config = dict(
    num_hidden_layers=13,
    hidden_size=96,
    num_key_value_heads=1,
    vocab_size=8192,
    rope_theta=10000.0,
    qk_norm=False,
    attn_scale=0.177,
    init_std_qkv=0.0757,
    optimizer='adamw',
    learning_rate=0.00189,
    lr_mult_qkv=0.4,
    schedule='wsd',
    final_lr_fraction=0.0,
    max_seq_len=256,
    doc_mask=True,
)
Each number is 500 + 40 x the weight over the matrix's rms, rounded and kept within 0 to 999. Layers, rows and columns count from 0. Numbers have three digits each.

# layer 7 attention output (transposed), 96x96, rms 0.126, rows 29-31,61-63,92-95, columns 0-95
465558592491488522557426554507546458498490537453504421474522502591508427515490552548523459560509582574535506532495525522543492481449496484506423533459482444505528492424500559497503501524497461454451539430467460550449571550501491542403497396476517453481548489527408576538492509509523473414
499480500513521535530511523507454498514463508557460559509513514513507497478507470499543565458512456470521472513516537526511504441504488492477589457504498543483505455526471438537530462455471529493566438528457474506493430456488536476492489538548531499494429528490551547494468531593455477527
513497488493507486523495548483527453544506522472535469515546520524521500464458540509519504525449560567444508464503486535511550559488467483486497549501426486491538518480480496492524472510453445509474524427468481512533542509517479540461491435510544460510535549493431495524475469483502492459
512589626522466532554561592481539530584526458542541426453527496473415446459487497501485481495458577450518419485528495449475390413533460477493537503555573548541490454440501557538404501495472560508472486446439544480506551414496520518448520516455547421460503539524446550511567492560452455513
501495508526485426449405564466504539529519477507462521557536476556561565456493434480453568512480493489496482411538534570595504515486516487437561462566472490470522492520453532548527536500527425509443503500526442525459537420501492437520507480531492500518555493472408539555519523514460508525
581488491470494514506513503492546428545532460504536451496499453466523484475469537470498537441493473481504435456517504479499494537558493473509552550549454540465509576489582436512477496502465479517544470441493513486544532481514479466503459616471538437476517547537498506459487476527482461559
440538421497500507481472559507535525514477510474501516505521474531499537447514434409496587453475473456443478432508483536509511573502450516459495556469513428523517494464498517534503491520468488563493474502475515555505515524543530527485509569494577532531443540506521551432506509505496533446
507556534540457457519448556475566507566488446534479496516597524487458490463484472480472471501507558499485534441495514496530472434489520543507484434550505483501525497502421530493518473522485506462468519432433493557561545502476556512446512510529635456455442574496445606522500461537403454487
502480490528537571457549489511482492431516594522425515483418442552520505558545464570518476512482489513451462550488529488455511556485426463525489506454509531493444417483487512573360534468530583467465559500464592490429516483544421541491549354449442562517595417472611503534624538488528496478
520569463533521460389491565546557548574455410454480517437549547529470505497500500494484546387535512523469529461491524510532523515581435466405504486481511482523518536533416475530554473526427474522491476449397498575503508482495510482470504550582637470545455595504470546490460455479434488481
# layer 7 attention value, 32x96, rms 0.0774, rows 29-31, columns 0-95
439484509493527450482463546520447479504476503516560543478476527492423461441521486511497600498524438436540482567553531535493473462535510467509475604562609396429478476567556512553506496543483390475459389503573542488521527450479530542505606601532493480512463456393516488485535541548511492524
525531557517466444436495484582493530521511511524528456498555382560561468550481549477480581524526527519449447454520491531452487511501454522475493600446509397540422398499476491466485479517508529526482547541504487492454566472560531530501478519505577504461548470487458463535528525454454436501
506483477531428474466480450471509546426477529475463588516501482450495463530532493469534562450531466439468539500521499492493485548521508466510457466505546487449501527439536542534500551526500506496519477501486527555520613492490525490485506414515486538465537452527541477488460533478537420506
# layer 7 MLP gate, 320x96, rms 0.123, rows 0-43, columns 0-95
456530507513394520472483558467537478449495494545472524546478540424477417506435458488458498486484559470532539558426495532451449551537555488523480564518499493480519581469545553557485460431394478471572525528507508554487475493523494518548622535516526464446504471524516420510557472410548401467
517383539549458426552499498458497534494615454525517467553433468494459523599466474513516522426479474465471541512489556534550520550509486507473548497464467512508564572526514455424451509451486525507493450468465509484478515451545583485528516496455468487506523582497454516501491445520565486502
438440457526509548448529556517535529418458489501508462483493483425551507533485458472522556502512531516416473474533481512513616513471454530595450463527534504601506491499516545478567530440457512543422472487538531507471506508531557512481499478592487532495418494526505507562444500418524480486
485468605431497541477553461461487463506542472536524510505554528438501429502485623439537501435451494481479498496548541511454490499509517514564503560476541564514527522506541456529535433541473466557565492500502466489522517515471481507395545539474477490488480418513424587529446476476522458431
451534517537508521523506550487462446492477552572460470494534471489573550458513601563528531398631549447548486590508423450502466447490561526523466460423511537518572519505528499539590503537510585573481480503475466522545524488481461534429465444505500462478483485453508610516438492506490473413
482468582488551528479512514492567450491446540520506532504486492554584492511536497501468505550516517462458517410491501521514460481528544525501522500474512448477531448511508503518442485514451535484502539475388546493432503487471493461495484471493401478496514531547477478476451524563473535493
428507536481462531526538487509550443511523443541514493545507477497485431499441576447542434488460439544459461486488535495490578522528470475450480516511470468472500476535591484514531469490515523492464509478503573462555482466505536615495548488467395520460490562408541520515482480552534480460
487545507521505538495507462453501535439488527493439520464532531503539492500441512511439503513518436498501469540509505497460526532500440429540460471489473498517459371489500490467584499478419533492515488580494493494502536524532494516425498501567516466462487534589567513446467515465478517458
545506488497482541459528510529511522444525462562469488515460489549550494487523430503565556462503479527466479431468470444443513501508469403517544516528512478477558504506430492478488492462490551511526427429517560559529462527505530562461566514512507448512516481479503511529431525542560509491
529470463541482535522387551469436502466502555570487518526459475498515570519467512555487533454485528523531447490513404570546549536479494468532432488581437462454517463511519494447552492490496519540476480557474515418529452553463457437495514533555435449557554535521437538462504457492488503499
473442465569428465463475503529493495470472489489484501504505495510517520480488513557552465448519504567440469455494410557565482539429516503529519565451502508501519508441427455521530471495463506590463479500566521542534542542520521538383565533488515495547588441538446475461498486462455505472
574522495487439563495561515548491531497486471558514518521468481475462467490469541513492495443574485528517414489489495497520506543584486530521503454514511496553526476521523468486519545432505437538487534489482460524516439440467454439501488441525500472554547550518478499558554492478526501435
544535536482490473476516580483511495480563528436457514522470540499471490577471485485503566520497491498426509486492437422517496471505466520479444496530467530467459499569616505529484515527462508501547619493483452476524465501519448518476572526527512464404503552562464496573480488454512489531
423521504469449552458474485438457501422518409476448484551503561474498508463448553519554510449478436504431461513443477553469477517534574469555572561494516486491596479495511439557561514565472504554504495538502506456537552499525528479475500517515493451555526590401648488510522490477486497527
519521454519493413370432488508415572473498580461431472499471493485480538529485543541508565448511452510462487549503528549479514598526449487516472481466465539511498486509519516470541432577504539571518484550467467502487539504458526483508620495528451443515470544454556506543475453573438516537
535506493495506480506502522467486521461571549510526467481597556467501470523354527567507543377532491486498505557438443522522476488409508460437476539427437430487571522495548415498492464462454529552544544406522540506505485522507424520527603494482485514505510518558536504545412501496581542517
464538501471546526473455497441502515489510531503472487484415516480535469563521469536475496473612520457431501544459508494480497558515513513393463510453557533476549479523432421422471514495532515518514485548503535493496493502520481426507486501510534443454517510452485537523478519494547495478
470544557540467580395490518534523544567511470525443523540425498441514444537399449527514497474537429527526544527510510480498538485440487504462513514579548553502519545457572542489481483494468463506485510594523491506505457514555492459479572458472480530475505524433491490583466532526463474502
415507512534481501497574484511461507437478517550496523494551525550507539561525466403557542472533496490513429542570457507480484396487546518472570489450518519493522557506484454507390445493526507524479504534525415444492539461513517460520552490518451530505480530434487540449538477480495489523
468542549564529459541517504601494552527466501512499442524491508477505458454544487474469478441542519506529544482479523518482491519519449479443497508461523467498609528520503519541511466492529519469404539519506491556402478586555472587465540456541451428465513479452480549474453427470454475503
505514506577470488504474468496570538480527507592480404487501531453510441496410494512514495462489495462454537509437498610548469580510552523484452603505499511489581410396492492523500418500465487505501532529489523488506513590557495555541511492454505475411541480510576525472476491576547442439
442504449439544532502515446394463488435571518532530633513552451550532494496467508493436520495456500479492495475463524517437535565376526527460592449475477475526486477402529525511550460487474489504422492490504529526482562583466535545486555478463485485472594505500516500467543543546507531438
476513558458463520513497462480533514406538486493483537705486461454490466518427508530525574497490464503420471487455445496456506543511471526448420550460493450477558546454492530472478473502531484525473498513545561578506486473487489557486498492530490530498528578481407501525512410420508525542
521462444449513519474509405486528493478531540496515461536489510489508545548411534479502496419469432515521500520534473576496503485439531462434458522508537556492612445504492502437470504464486502506518465555469600464498498502514461489460460515522514466438462518504596603504507508465486513475
458513475450531507478546529502492519478470503562503457439556424481505526506516476493480561485521508536472473567503421590490461470485507533424473604490479498478444523562511443476475524483376472453485464476446478436468555517500509535517459552569511451496526485498588533532452475533483524485
527492478573477558535567511548467500514511555506514413489502469495532462554568563485524542414521483508490475521545496519454459524395510473506525524409525509443496528541493498472562493517443524486434510467453506595483515582454437442510575490525496389492467485523494523543492522529461539498
370444563499491520500463550449503519449479589550547501499466494482455510474430587533460496450579431492565486464423376522498415457510454469560502473501489442522493476442542568433533437452496504530595476525464589505417465566455531432522515490637493493450523419534514498624537461538543492589
437441502470533518511489481505528524513458556499502521519479486486489561423500431476473559484546525553513489531480516549511567464480576451463548495496495450478452466526436479478490470523543498586512519541496556529462495517481506480502519543555481458608527454413518514531533489507480447515
538437486548510531479510502481473536443533484474514516511524513500520475472410508409476541489471499468501558541511509463483501447479539466518541458526474511453557515505444487551550459596515488491495488487444530574554500561545482467414529517477492474454511506480454546494595481464471496427
485545491516472484466585466447489490521507463463533500504452513502494476518483490468502522488461422466454501464620553495509489512560484429534436430495428523520524521537521527556460510528494467504536489497483583452522486569481479453424528493508483561501524523527504534503472420450537443509
560485530544478521505511489501550499521526552595430487548451516514467481451400528439489431494443455503546456452495419465494455496472479516488553503470512482574546495549541433550489453485441524473488553501486511552515540450472487484477560553502416397542455501505498502530509427474535476568
403377517530447485485480502512499540504527537564529583489494538486535454534487569587471516538532475485444514530480516458526515503452453443515502529510564548540498515554440423524493478524463427467551453486521522505499476506505534523449535568453531472413516559535467501530452497484505478452
523523403518517464495484467554466510571532553577540466540557486467516505510493448468451488449497555488450511511524483542501533537503556552505555521519543490555490475519558546493469499393495493489519512527478515504501501532460520462477523445599526456490501508400460509467537470494412434420
507501514539441444466530517478504442377484528550490564485447551500495469473512458531574431506566474560460487567522410474532527455488480429573516481410506523485493510554501520465484519507509549509557478429531471541503444537503484502478468475512493501514489485467560568507554467486501491483
553481483521458518413434552470482543481478436556509447486547534413576540530458553493503487527498543544539504473512493506585535508535388501495524532535485475470489527472505461475524489469529486533503578461519532526525534547524588505484514458468515448479551453461538527545499451473516434537
486583501535522462569453564476541576458503482503503537469535441473501524483514548476503481488516515548495526500523467464567564465464525476474504484457584509538500496480477509523486499515467418533528536524568570503448507467498529483537479504590456444512473539521515473531433492551522431487
538500436518511458463445495520406514471515501495487487502466476480552487445489491471498512527529490493488518535489472502549523509498514540535459541490511539576512546525508582519601433520501460535454531374452498566476490572428522464396481443436546476536464520507478600486532490484512512514
504501513569542505482571558453460519505511542512483507484432454464540474505514487449488499506595505450493473454494489532429536480518541512494554481466506484576485514525522499532540536497553542533429509566531520495523500575486412477480469434550456420579413495461487525530467471508398509449
515407461508504490554493520533511534519481507530550496522489422541474522498447483504563547463523466491532527527479461502475504475450523516500501496540526573535502437507476438493451493516438477465505483542556482507525556503484442471576461501598468498468522490497548465465495486446503465542
542445539477499509463472499593402510556528586488482431494475546496541473562507509444523539490469512502469510560510471464505473521472540533448483463476439533514534515474570475484470438534478580540567466555485472486511477603528506440523476535487463468558464551502443493457477530495474472513
470535541466520573441490495450513555435570552507492498457484475519512606514567524475550520482487518531428530549507478583526511507437442510475509501536548473448538459458562567529453512500499476513496455463482484526484562548466501591495512534517417536494553486500449530547428560410505443528
514495527542555444481473531539484456508514484512481409491464477528492488524550478512453484506494503456481515527507522442436578546487464483469495501532448433539499448539583507539498423492467480478537458481482538508456564599542447479439540541571486462570478474505480549452496473447554487526
487490537552420452458495561481494497551504534624485526531541460518517486538508530445508518499488502557516530433504412507557501476492531473494530526413541537635530495532496551426512460558442467477404511512540473525508464520414443483486528451545500493425436550479471574448465536505449520531
493437469508520495491523503551549552461516494535517484504512491478494491466498517448556556483504450477604521540563482511494571471547469505495569419491428486483510521483471509479548490522479541502471553468505502540500459478467533486479571476531428482488480478461537576508497488462421561465
# layer 7 MLP up, 320x96, rms 0.112, rows 0-43, columns 0-95
453577475536451555537503482438590535466475523454482406511438422530514431508493508585555570474539478505446528501517610471517491558474521497496472538428536512470443532522472448490542497514454508477498487518590565464548557513526468554482502515555529509475513461481511426443492501442536461577
534532563507574514523460483624464462519479473470503527505475495509560529507525424533452489477491496487499489527432562487566519534507535567588500525521412526479513468477561499464471419488440465502586466451465454449463531529457487468459568504479538494478549530434520414584521508513557478534
504498455501464453486400514551525568466473472496522467542474508504476486497544481452462521514459497455455456441577496526565555560543447522509432447506429529489551508479455535521559532501530557452489497582486438548476492577471539512566544496527543494532450516473569411469492477410527470486
508532512493500413578505524503486534516547452459516530489553489445508495447512451453435538401499506516422437445426462505478565562448452494532541560502524532520592522503477442431569484574527479541516466500425516446572503479532513536507552482496473461579535539459470430498503424554478471553
506543534471512441542410554571488494470500467492552425487485476445477447483523483388549453426449542540589507486498420475482502479550401473419550455486492514520522485520494508499487482600500493515434504533510513529583541478491510475505526551521461511515558598509441508440528497572490505544
480419422534499526540504532513497514445493400550553548532477426544525422542475510452519575481487480503450464474492532499517512522529481508535531466535485490508489492525489427516501471498534515519494507561549491428560416588588526481507515486489459475530429440527594475495554529558482494510
518524491532502594553477504509479414556534490526507548531476555453443511500510551473554479534439428490457463450578493533453566511536555529451484454514552538553524460537506473472483509450517464412532487463522504462573421509449528603479492498523468476492501492491438499467549455476492554462
513473449434487455562555465465486465451581534518490445506505489466496509437529482457591517495407496576559534505520499484474512502456509529529579520476439482469493499531486526492521460563513544524490520493504486431465407582494450478448504491468527499541508504504533537458516455450496583503
466506457550434531489475465542537511462443533472535565511491466462559601503505500507514523456435451530492524501442510396489529501487504517521480476519438467451503529553481500464479536505503473461521418489522507506542509484515556588472536533451472483470494526486513480483551504531561487589
416514584449567520552491479501458564555501489567522433491404555508501497406486458523492469522530562461500456552519465543499470466486484558563427486560451498505499443530471557566429463466487486499563443536516502504489481509557492565502514493567474488565452466543453500504486473508454495467
468498499554521442547462539512480515570474457465599463524533507525466469470470532501490495533492504490486444442487467591482537440493449489489473577490491543489537499431513513466529521449396510482496457470543545538479476472532483544486456502575561534444579495520419477539538523566486544487
502560407538465513469576497541519603487532492468527461535522462445517530490516515545532459460458488495441535487475542441476549480507548508525407487478489552477512473525505495445511472472501478556506426460473417396499477512577520472462527519528546490471556497489492495511580543520482532545
464491490474534457454475514530516452543506546496490536531552507495486585482560500438498448514482594469509471536547451531578482453480491557506440468435503502528476530419530513483506488467614522573436526525575491533484492553431498482405468505530494510491474465501569460504463497530493506543
458438487498558521490482499481491453618534465547546472501509471464479506484535407442433497478451499483553532486473435539523522470510471574471442411466497584489527531597520533497425489498513436531401516505454535506441567513492488503481531497534469539541473524469524600477538492464436570536
498437507462550511377539445525507375473509474474506407485489514510474532452597487565535498557527515529459491540472539535453533562525532443506456465514536544452571484527494507519444574528546481456518501516484505577487452574443467543478495504523431520492487501416554530524429519501433497570
552501569627488557509508462467502544489442482508577543529536465580549534558532537502573513467504481396500522515501522476510470471441484518511505511492553540472514542453533433531530430427506461534461528521452478522516484520462494506452460460393454486472480515461508532477475490541443512541
504505550531448517537545507456544495504572507548450497460511482488498585452466528491512508461477521490524496513513524525499426517515589452513558526489482462472489506481495576503488487574506573440492467527479460487539562459511485498457503485443509516558500468502461493502471497440466494433
469487485493575522507516482479499581525413481538507530515454503567521539495576492431522498514476558491481497486516480477443531567550514543485438521451546495495507517491533498501500485489513513461517438478506550532498562497566478517438478476475478482553442442529503461460605473538530544511
514460478561550444445475465531428496553481475536496464475535550536470449513480507511574485515540438510539432474463451455435520508506494520411516490489527488499535480613550468530481514520552536468549544542561507480491547470464476488521456526549453560544486441425479489497440504540471448468
494478431467488556448525500453491499494562495504483550510493515571511536561553516512549640506575521544490511509574455523500516413519547464478505524530440500453520485513448435498496525429500455480534456420479547438537529434444488557428498511495480464517497505520474548504479497482511515487
548486421404423570562551516433522463427443452476557484492487396512493545477483514515551541470458499453472446528500452524473535543539498499505591473506530475527529503476522482408538485454516461537471479504405484477505541471529484519462557478569468506560506537461520505545520476477562575496
471562524494517592442475527463495567521515455491553512446512542496519472485569440518461547535496472506588512417537524429441493446565511537522538427488521516548463458461534514517518470470487547450468422472494540488457537503504534506561508523475447488505519405525435525494445559476481513505
554503478496511458498554512454523556512464546479533474606538610483530419570593497501492474521545537512462553477409509482527391593460498495581527523487483439415533509470506476513505460528436531563478534510503523571503511473456513527494516473504577555516488527443530546466449488505488493473
460472516538532502557510526495558533502530510546562525495578467456462502467493534557541476453503580509498472528442537487537514494499470501450490497456446408522553526501495402497462554501425533496535512506430522445558479498467490456526528507489552523506527560515463516537459521449463560445
547491529473499491572512443456503430481493500453507556522524505498487525442498514529558494541529469530466527476473555481586475466477534445568522507398541512406499430507469500481556447525528489446456442475542526538570514523480492540503450521508540520452553502532454497557452479462500576458
409537509525394510514527510477466594514482487502520527482554474562498517418522497497428527524495575422516479525433512582580503572548540496508500523416465595517475518505518457519513465522509487496434543545504443535433503487492498535540481497471514524472549558479524522536525498414555509565
539491459474493518465510512538528489490520451425482438443486460534557557458455488518507518492439494429502545485589614436548531483445526488516523483469540493501523515446491517557433495461528465494413525512457453478514534429535437548494540451447500562440555577471433583468452454478588566548
498504553557449523484518558483571409522426524499473439430447442512505560597466482463550461495539515509498506505501502478492500500495493522468501547483462441494444487475516526499532480487435518501491514511514435530551537484505526581497479521556532551408476469444523538527451495499499429485
463549554455485421502521543481547516472479520469480514470531501483537563546501479445483561474460548470507430487499491544475527514505522501525520533484545479530502523485522459564475447494509425515544541555536492427498440517503484436489530529497540466510520503493420455482507471471478538500
514466440596538478474529503508506455493487548553479588461583431480472503500517547500506508434496490522472455515444568435519458504495510526488478469560489488533491488528481447587474428487499507556590459479470457415498442501493613461567499489520511493438478567509483535477496449496513563458
530543464560555535556479514541478604531485518477445513477542517520558531441501475543466462482497492449484536564469509517537526460489553495481476472567492495457529549487401571530466491570496512556481522515537454519532397496459513516467429482508540517424518437496509518462470460530466494443
406528500473499464514458466508498510431445579485558529489549523552543457442472523501491491529510510474528508430560508583528565526485460464514488445516486523512547436476524523484448561450556450495520592464508535549477433523519530466440457509523444484530524488497543486457446546509543492444
473531507517416487509487582515521512532429535510486531541470427460489510517484556570540486547453452518410431575551504531480544524479466507453508545532477460471565531506503431529439503492454484507478555480523458509494573543520454503515552479524440507557515508463485511477476485560505497475
498598465593456478598489497548543477475456504526509513536480438480510474495463464468569501517567481475481497583496468518517513473543487519489498515513508456525463491531471535469475545454533459548525403472451492488524517443493431536455493486500501477486442504464525505516559486479519512509
509478506489454441478552489452518520456436452497506447467574515495417428490542471486578512500576497563517483491564486486559539493523473419512525487539526490531523499505507460473477546538524491441457560518491550492488453461451550538437517415466508499557467474453501527489436484472553456448
438574557472533444513476460532550519482484562505505512496469558549519385444530561488504543517481419507454525510548521461469532440551564413469497487522495532533451468515526459474619502438485448539520476552495563475488515463491524536510512472480505517494484512497532437573490549439519475479
569480563487503502504479494505504505529503429479476462572473514547440474544516508482546594517470541517513483448530478537585538524500451478523519508444492454462457481473515526560469453464505461464578508486540500510554478462488539501479559535401484439542475513508491522529522543506478573520
484392570548477445449475497411458455505490459484527535507463509508540517533462483450463490484530512544519481470459501474464492504390488486454511517543448484548518506479500478582545464553490432476512574527530448487457551555455525529514551574537503527472443479478493470490426501516478548535
545445466586469529494555507488495529513496550467554563501507486489533533546452557439491523483559426542508519497515476559497523551394513516510452504557502521489613522454517465436500560530464508459493515515474484515493544473520481497494487515476481440456485444507495483462448518467461457462
530408459498481503536530462513453526448489467521561511446476489442473526463547488492482551536518495535526540460484551521509452556506511464528471415529526497496472535501465452494630540505500525548454552528412517473516522581486487482461510518483484443557521424489509458489535489548522491591
559487500502525492449482515517515400490502530532410505510451416518442501515492527564476525559472428592462530514465414520515499493442529422503434520507489489543560519450483443469472505449576504509511522502443572556488555481481458502564499473503507497521583475525367496504525558467538506449
472506430418486518478511531492421518499499509493532573517460476521484491408499541475456513445514414474462461510575492528503506525434483540546469509531555511531531498502499539480459451512501420535500520519494449503527510537542527528558510450459435551482455544509474517520528556505536490427
489484447627470464541461516446486538510477505444496516492463440481514530397440445568428541497542473548495507503486573520563472471405463422512481554553496476488513511494510510548481511522480522475526452468514540530489557506475498570515409499493498474515462438495504529571534485453447457515
495472451564463523486546482484433519455486530589532535480557459540495501497495490413477484493507532465473456533539459485461448467497556482456471504486542570493529546489449438552517492501454528526486470513435506543543435545503496502434517499545492492456477495531466493489549471489490472572
# layer 7 MLP down (transposed), 320x96, rms 0.138, rows 0-43, columns 0-95
533518494503520535547508481518486555473432435513521467444495405470502495467540479535533534539506515522505474535491511470454607499463502439457561505512465525501528570525483527470594496439464432490535500519551426505489542502443536545512470464512542523434555434527454558403564560482519444455
488496544509424488512512507490539516536506488463538520539464553509581476411530474437443522544458467504497531525527454489471593511433488463556456527503435551491415453454548495462523520545528463534509547557444557524376450497570625522494560472457487483467497501477472463459465516573503489520
462511510523552535482456565521441426461513477486502493521534498508572539591409407527491527453481530497475516510508475513528539458521540581516524482510514516526536422504456569540550412485487514453472524434509498562529476497528461502443443560592530478418464483510468465440516555463486516516
463521530467502477467442503523521491532578396517466521491448477473500536536460550515580481466455422532508506433511514429468593599480501528532557438467462539497473496510478453512518475482524493524490484485462574503496496532530399442533470455573535485502507469556553554445489568496558577486
500460494539510531437472521469496479487475500530402492394542592515487436465461510508482473498461520520492537498469489543529567495496556510475509495513476492411581459485488466501497512538546585523469503515485494520483529581555503487506541498470585564421411428578554556525452503512499451502
552475515473477499422511549481469461534516531505472435484560539476510592476524489515471488468473522494505556490560486461464485418535503540485459514475411523495498555501523559479540570489537518450517467539489489465491550525483551543462562475489500513424491460456564541520442561477468480456
481531523447536486515521461463588480492492503478526470414444501438453470537477493476506500423558439471621498501559554483557469489544489490471479498535542478513507545477500437468444467514538531529505457554523468496502582479494528498561490475527533463509413460553617477554510535503468517431
478474431482440498517493517522441524508448525486485512485490540467487481452462478519433542482568518429496482509446451496503496541547471517471433524449564545453468523602511502557471556464467480529437490512458578497504460512484494551550551463530534482510565461549456487577481591549504476481
551521523395444492494474521501421453466484450521465510548447513516532502477539477472458441511501509521517462442503503498479526460540506522565423527546552486491493475491468484496518519584567499455523455495487535526506525488516543489560523458496495456601517465568488463460485558546555456481
488539539553480513505483558469516517473553532461582452501512494535568523513448442459536411491462463535390499557587494508532491511529499536458489484464496521577514466508478515478565450440492413500471520520497528456471491452490444503535510470564493520493510450521550451499487667466506491446
518522519466545587476547490545470512502451579473474498443556468482550459518549496488514484492492511498642561499469515506453495460458473523486474473515583555454446434499507514548509485499444539453472456539420418504512556541536454536493483475487502537484489510500539506502428574465528505444
477505551439495525479456523473471497469499458502483446409522516546518577576496495474508506560526440478483480493546459468529519446558472443604460475439503544452544484465574521431551537463466453483468518519504519516521485453470496485482505518482543528520550486470579504577456579511489424527
483473427551461481551576494504484558468536500479478551509512518495543488498541557459515515489505421486511509429466481550529475511413548449404554506587548493517575547509510488505465447511466511425470444477450536539485562492508460544490563461522469553526504496525496499482505489476538445454
568539515482444481421488498552434456428468487558525508496500514500503471500512522462536548496496477467533413575467577557473560565538432502517504499555548438541490465471479519488513494573478495458551485623547534474540461456428459470483548480539561531546432435510514489544502427526501419454
522452541436472456551515513484501520429523626528478509496480515405506527554539469553471489551468466455501539516496529495516532432502513437537469407436483479481476486507509599484379525501580511418513481541505529504485509557554470492517480401509545501469574429514498510519514553513494510473
445574484476527425502486499456527523523443501510492460539531477496502466511414552490492530500494477543514552475498515457495459588587469517532572459528483504455446562541494591541480465490550518546465550504498479517594540493459446467485422476546537442487470495424428459476556524566466466474
450478471557479490466571484524496488514531470431492475608450533550524475497479453534521513446546492519461507504490569491503492529517477464518541462568484510521458492517509484504432490519509452471546459477471497617506547474480488468584514543499526500443517511509475453477492440493485556431
544517473507451473518521476501512537446444475486432510512433476557501521497479584538512484452592537517489544506478513522555497547521485557467523537474465405488526489475468510542501476505490554489522481440533545544474466483412452515473463512538491452550466504481544472570502432472540502465
515461456523494487546444531473508484513514572467470501428483565430539498515475523527505537474473545474531491541470531512494561534463507581504513521494497456495542428486434407436470537461454511447499434454444547516472545513487473503560545480495490507534556517510562470503494575626432465543
508565471475481490399478492546479537497512524489535507491468457597520518472502534501503522488530453569415447544479466562503496512446477431441582532473565474543529518451519554520494508508520432440496494445556494499451491560565385517513474500478438603518459555484511492534479504411573499496
500506453485486475529481495554552522447568499500584500560531424467465457508444506519473518540468415555545461468522514537542471593420528466484525485465459482454462472476475506456521440509541527514475457503540537548481507579517513515495433590586495408516522539523483508512573465546514499488
541364458448488513502587484537533431547473495460538443492474578488551495594434565528509478480478536553449517514506411474535510514511459542515438513463501554486465471552526493516535519542557528500491428468476540486504434466562499470498497536493467558476488435382548490533460529527454497569
490482470475479505461503470491492484546455484453469573369490551490444476522477529574507534530515480483503481406466454512451445446496569502536524486505510561495470398444546483528494512516435649494456564512515496512481515515502482497531553503523534520521516495473532495452535646554530501490
469512520436539538505510443489467559447522447506466468586503464497498514502509515507506473516499526515477544444535537458518506564472444507515533424467545493547566533489503514531498514498507469515517428500415503498507457505461477475558537548497591433435494513535503558524455447529484551515
438469479483552512562563489554502484494457469500537435526534473573491461569461517489490435462507492506493428513507525602462496480532547490446456551475573510594532508472456525522471499553505400486505506518518516504451531507459447484534505499514515406488486569516467535464482446488541498515
454480512494535438541528486547484500527505460484471434510484577453484457575525395447483487537520535548551490547449425457616506415488473474528545476420459489480478459517523553508497541516506508516484549480530561516550579533453422533497436513570569471486526468469480397536492496489521475490
440444524466533514457538549539457505540499617528509507433503552502387460496500512499494511445524480562589442457408427462452422445524483495425481465509523457557515534506489498530554466526488486550594500515515558463472428500506513434577457586530491460545520416531528455579538507561528489539
499554477544574437517506507488509525451530538456533440437487439493417521560504499495534472483595496474532542527445491547487487509541573463465493562537483439515562492500507464459460477433474490521414535520539488522482464496481496472480508505533489320513545536586509464503487494526510515545
485506523494554509456525505528494522499522453506451510528515488540477510440469513501509510500500439482479492554483423469465470432466553512601505437492466496462499563502477581554525505536505495539435505517470511494534524507500449531502551489521536479435464545453498560498505526406520537529
526497537488508483480583526484486413559568564480504496440487532531495505514546523480469436514398478440466482508528531526518501458584496432518490480498515475471526501516527471524511471472496458545501600476466478446460544546471440446444552512487483494521481481517444504560556526460537515485
513523558527507453468464483499531605488497583514475509503530531473494493579502434487490478486487462608503513512527459471507520384446487547475520487457467545543505535510503446456482462487551503524540496482522519431478495551464464481487456622520454472493511463434496488489576582527477455487
505426504431528471508469555508476468486541487569478528417542491462482528548483520448516507511452520484498478451487503540429512442467475499476533456524471465474514473527527527477482493470502529623541483503529491465498546533517456555440554444454480545557549520476536559478490551532558505522
519499467500525489549511511531465484509452585492476526407525488501497537435503490530501512574459561549488468465559490516473532475517471479502523494486494503458546501477469509494543543425500475455517515562512466507534482512405425492528482409513553457529549480498442524551486644499417493477
493467490536550468481467578498462487462526548532466484486470566536552547486557459484505500521473498477488553472549454499493458445446534409512434475469433510507513524478503530529505482473459573524502517513475446496475506468516582517531483483551527534494473507478472538502541523537536517441
546581504451494479436536568513575487462503533469503468474503511512529530505475435550498507441535498507477477518437487504404469491482562534479492486522453429451452477556463503507520503543499493477436535456575562394522491531562579508507554539477508444544500503489537520543532511478463495463
491509467560502495485558469600491449555538481459530460440501539531549502448448524515525514487518457449483435455494487538514490471450539520487556544504471546530450461473498509504475484535500556573482521518481489455567449538506522435548549461496540518473473511422453523524434453444505514504
441492544514531590428492488496528456488494481505488523554596483487451462580496485530486430562507517517500462476488458562527453488532473511539493499472503507532450469449458535555520505514554593448517509528543459589464487481509460507489455480482519498458408489486551556459515533476557435496
487520517483548516447520457571546592481498516487530530563503468496464482452447605434504488451499479489576521503508516507510485541520595543528481468467511536525566498509513498461480475576487400400453531510500514445526419527545488515502548437467469445526578495514531473432426460498497526471
529455501543449488534536448500568451491419439491464533525482484492543486493519495490517511456497481493526529547521467494488513551505484536450561501493501554519521435576488509487494550464511556407454520550560463575505469437489510465531501511499478523491507469448467583566471451472501497552
534527577402502464523527483484587477486474476544488503491477521494489511485495473615504464489455489498500492488506402464530559537486541505455498511417421461495495498517478571436424479514538537477528502510530515504517508504483497484515457508489542594473538505511552571523524548456452534409
505530431515477514496523475484528561488540563534573466519532489427513517529530450505503496475470481468654474472534508458538503433502463568514507588523444502529465542482480521490492536519399460543506494440520486462510489502423575490531475563474461375605497472494568456511515464427458452514
494525477573399525600520530515489488455493504467499486515488493516486532439467603495502574430496494526601501450538396548519554542537451472463564543520525525449551494397483510545551567468458437453511467523489502514450519484476491515529495471478491501480493505497474475487490450523495471495
481507515463484534428533451618523532470531498539529523442505423533508447529530479579528434471434523541531507569501496443487539410422532472530503471442480478505474469498555488503489417534540494491543520477552534580543496442492468532460474556478568492477515442556522403513510568513486501520
518496427463465478484508473497538506533528517583534505495481473516486501460527449421508579457477421534415500566514476558512613492482513447481525479480538535504548479521460479500537479525493513476510525557490475493508494471529509597463493467496445486535493504518521506489478443533525425522